{"num_hidden_layers": 13, "hidden_size": 192, "num_attention_heads": 9, "num_key_value_heads": 9, "head_dim": 32, "intermediate_size": 768, "vocab_size": 4434, "hidden_act": "gelu", "norm": "layernorm", "norm_place": "pre", "norm_eps": 1e-06, "positions": "rope", "rope_theta": 10000.0, "rope_fraction": 0.25, "qk_norm": false, "attn_scale": 0.177, "bias": "all", "tie_word_embeddings": false, "parallel_block": true, "extras": ["capped logits"], "init": "uniform", "init_std_qkv": 0.0545, "init_std_o": 0.0, "init_std_up": 0.0545, "init_std_down": 0.0, "optimizer": "soap_variant", "learning_rate": 0.00597, "beta1": 0.95, "beta2": 0.98, "weight_decay": 0.05, "lr_head": 0.00879, "max_grad_norm": 2.0, "warmup_steps": 200, "schedule": "wsd", "decay_fraction": 0.3, "decay_shape": "linear", "final_lr_fraction": 0.0, "batch_tokens": 32768, "max_seq_len": 128, "doc_mask": true, "train_tokens": 148100000, "max_steps": 4520, "dataset": "wikipedia_en"}
Each number is 128 + 24 x the weight over its row's rms, rounded and kept within 0 to 255. Layers, rows and columns count from 0. Numbers have three digits each. The size before them is the row's rms in percent of the matrix's.

# layer 10 attention value, 288x192, rms 0.276, rows 193-207, columns 0-95
083:156107136145155112161113106117099125131125168115112179149144125139094114116132135110089136117128154105153129152145117124127071162128130135119100125136138111105108138125133142118148122125126132105155128138131153155127157126122091155149088145164160094130126130108162121103155093159119147118
089:169139138120127115108106132115142138206144145137074144101152111174115133106129123158127123072102130105121125088197121116134108111088118146124133151122114145099150124117110149154119158115178121129096138113158139127171142120156104127128098050143135173121176123117114157149115124149135136094
079:133121126114109124135095135136129075122130117108142113100142116114115086096103090113124132128122105126069173163124162108150123163146143184120115122154148164127071128122128118096120150148142074103147137147164146120124076151136139105089149181144131157125135143135130106137152143144164166134
092:138156135093186098148096129128138117151135115129130130138104146169101118094122155141143136107098170114176101104131123120117083148164096149126173163154137143136132141159124150124148129102108105116106126148139118116179156120126084111140127126137177177057166094102123128136152116165102154103
080:126128125149103094113131148090160121068110119116145117152126119158122141135127140105091072088175146145082145123112171062130141106138153087137112147145081129159131149151136074138144173126149099179088170143137095150148139180132145139127074139127098139106151125101127108113113168135121133091
088:046114154129162114152101111148113153120136142135141113138127154160135113129115178143154146139122176101174136145075122132109164133157124077128148112146133165120148099131148132136108127134122118135080104117101118150130144169145121121139152134123148111116166135147131117137152120110120113146
079:133101147070098150090138131145121126084169148116130126148120132097141126145083138111127170178150126163127121133116146154110158095147115125097131147127139134132094132118102079093138161139122088122102110113148145129084159098090119138137120159107132143148104114165153127114107160166162118119
084:126121112148140106161105114167152112162130120087125115147131124162169122151140136142084103118121142133145116113106129130104147171110085083117129100112158178138109133156151090134134103107150170074098113132106124126130192172152154130186134127172156143123115131173138148083108131138140102091
078:138116105076105139140107109130133155126154098092154097142117152151133101149142130132092109097096122125081132125108147104099182114141148133133169114172102136170092052116160179138121124151113187143130111135113129118134116152151181111116121126100123127135103169112123167116105167118118118110
089:146176123122146143167128118090071151096171139120128162131083146134100149106123147119150178147087133150149115135131126164128114145135125102134130123113096096151126107132146114074097140151064106093175147117146137120166163115107127142186133119159124106149160119120138140135099139113136153121
086:129118080087134133103146127144102121172119161141122134098143108119105101136149104139115142160119118103151111068140142088135147132121130174150143136118116135131102112129166129159126101116161108134176163123126169089108116140105105161093122134124126138129141127126181144085164085114150101151
079:154133134121134172122132128083150145152078098152116087150130139145137143085109109126120154101139136142149128132117119124122119134118142150139153125133115126123201166129125145116083127128110126088120059141157121121118155178177128134127128158154102158111123113128079099130117141109140120130
088:101141112107072099137132125148155123130179135145143132166108151134135138151130121145143085150142069163113096155156097109136141098141153111100122096121082115132094123106123156166154128095102104134137189107116129112141133143146116117113077114126166137103131157098104123139103110161080123130
082:104105127114129132090110144158133118136106162105126117136109162162147153159116141122130091126139102189113131169124127146146171127119132134151152118146077092130104108109097140154120120133140150149152147094139123135097061114122119130137151142093100166154088095140137155130108156143097111148
079:143122117166123132107137152130140115158122115104114157119141118134143103098144102129097102133070150142158112157169108134096135129101068147137088151134077121099126098145131132144114139121140087115128123133147096138136116169117079110128154124153122150103107065130102124126135132147155151134
# layer 10 attention output (transposed), 288x192, rms 0.236, rows 193-206, columns 0-95
089:134133106115104128100142109161128137049126158130139108115143123131127138147139111128166125077103131151148129168119147144106106107111131150138130170128170143131145115186119057107128135115109172119106147163105146159137108146144122128168095129141102164168141152139127125137142147128132157147
092:168146156088110117116136144117127094176129158131139125160145147136142099126117121141135102176132127139128142170150131144118119133121092136152089131097102172126128120169114104166152120151157146135153141135127145127125097134143137108149137160146153138109157126143137138139134125164158135127
082:158126138131156094124146148134147128145103153092083122136146127128120126116153138158099112142147166103176119114106165140124104106123166128119142123133123053129139120191138135115117111074117130093075093145116127148107124122118157121124142122135132095136097114106097151166078119126104137106
096:142102109110124176079127154106138122125149108109066133087128118065102091135111109136126140105118114141076143135135180116115112129113153144115128128122095143138109108216178104098128147110150112135109095141125159145090111194127170070119174126132118133102114094146139109147102135154100137080
087:111110117116155124124177150102120159123151137139101123106149111112151108099115087157156135139120100134140130112118131136111145116088125115098130121125155138116131135000091107115092140104107169116155122160153105149127150102141119106113094134128167140139119087171146147155112085103156142143
094:134130102127116143121117133125127117165111125153117140147178141125133093145135102066181122094115105131113197122145134131123132138125121150135119137157139137140164086049127108111139146132163152146122160114146141122113134171137136140169121124119125149111129109117167132129142147148073140112
082:144142089100129113163101173145107101152102136147125147137129100146118139121145141112132132116130156121153104124087098137144097115145133094154137104146136123144126119070117157114135157130128111180173142120167120120113131121086099171082103126115146117136133134147148096145124145113129119108
091:134153174090112098097138152126119107107149121132068159115110146163095128125128130139152144096096110148109125141177145123109105115109107175153152089109153151127129123133125125124102126115181122148135124156103133143095116214160154132140123141102110113098150130148153136110113099120107095120
090:140185131163174090129167151094136174137139106144093109128138093108094121149078138162151125137128159111093098151138131135125167103113113096108086151112137160096115138031179102121084128093125071101103123110142113113142123125109123122134182115146110144120111152066145124105120113114162106125
096:133129105127112146152122127144131129153136079155174163091178133122088069131115137146145125110151103113155126132108157119141126093112113139095165114126151152120143145114126141106103105115132198146104113101102134105124117168086120124118140097103170134131101128142141142093147122131098128111
094:086130157147134118129099127109161168119143145136132129145117125164166098071128149121125115117109127111133147070136089141125123115164154123135128118128147082133100126180163129126175135110116112111102138132103164126157124133082144105167153112096149124175126120125092151149112123107147161130
084:135109106114172126139128157128102088154186131141141109100136146141130082192144145113107189176117102165134101148078151113144149107115121096158165115137119109146098149171118126144170157149139111132157110143133123131134120134131125145151119112133123115089135141131176147095152173102131109166
092:099136111158171143086133128122126155125102136128116154131131126105161152077147101104135149154135119093110134102132120152091137113153136118137120112076159163098098119109141104139087136114151177095123146110137143138154178084111113117121192135142165119123138122184121116141132088147130138129
091:128097138128132124120138123131112198124133159111088143105124154109126162100109084145103142152085134106115123107143090134088104141119137127112136161122164082149097100075165145145138114154096114127137136155137126132147162117157162137149131153122121050133116116110114096154141095122160145121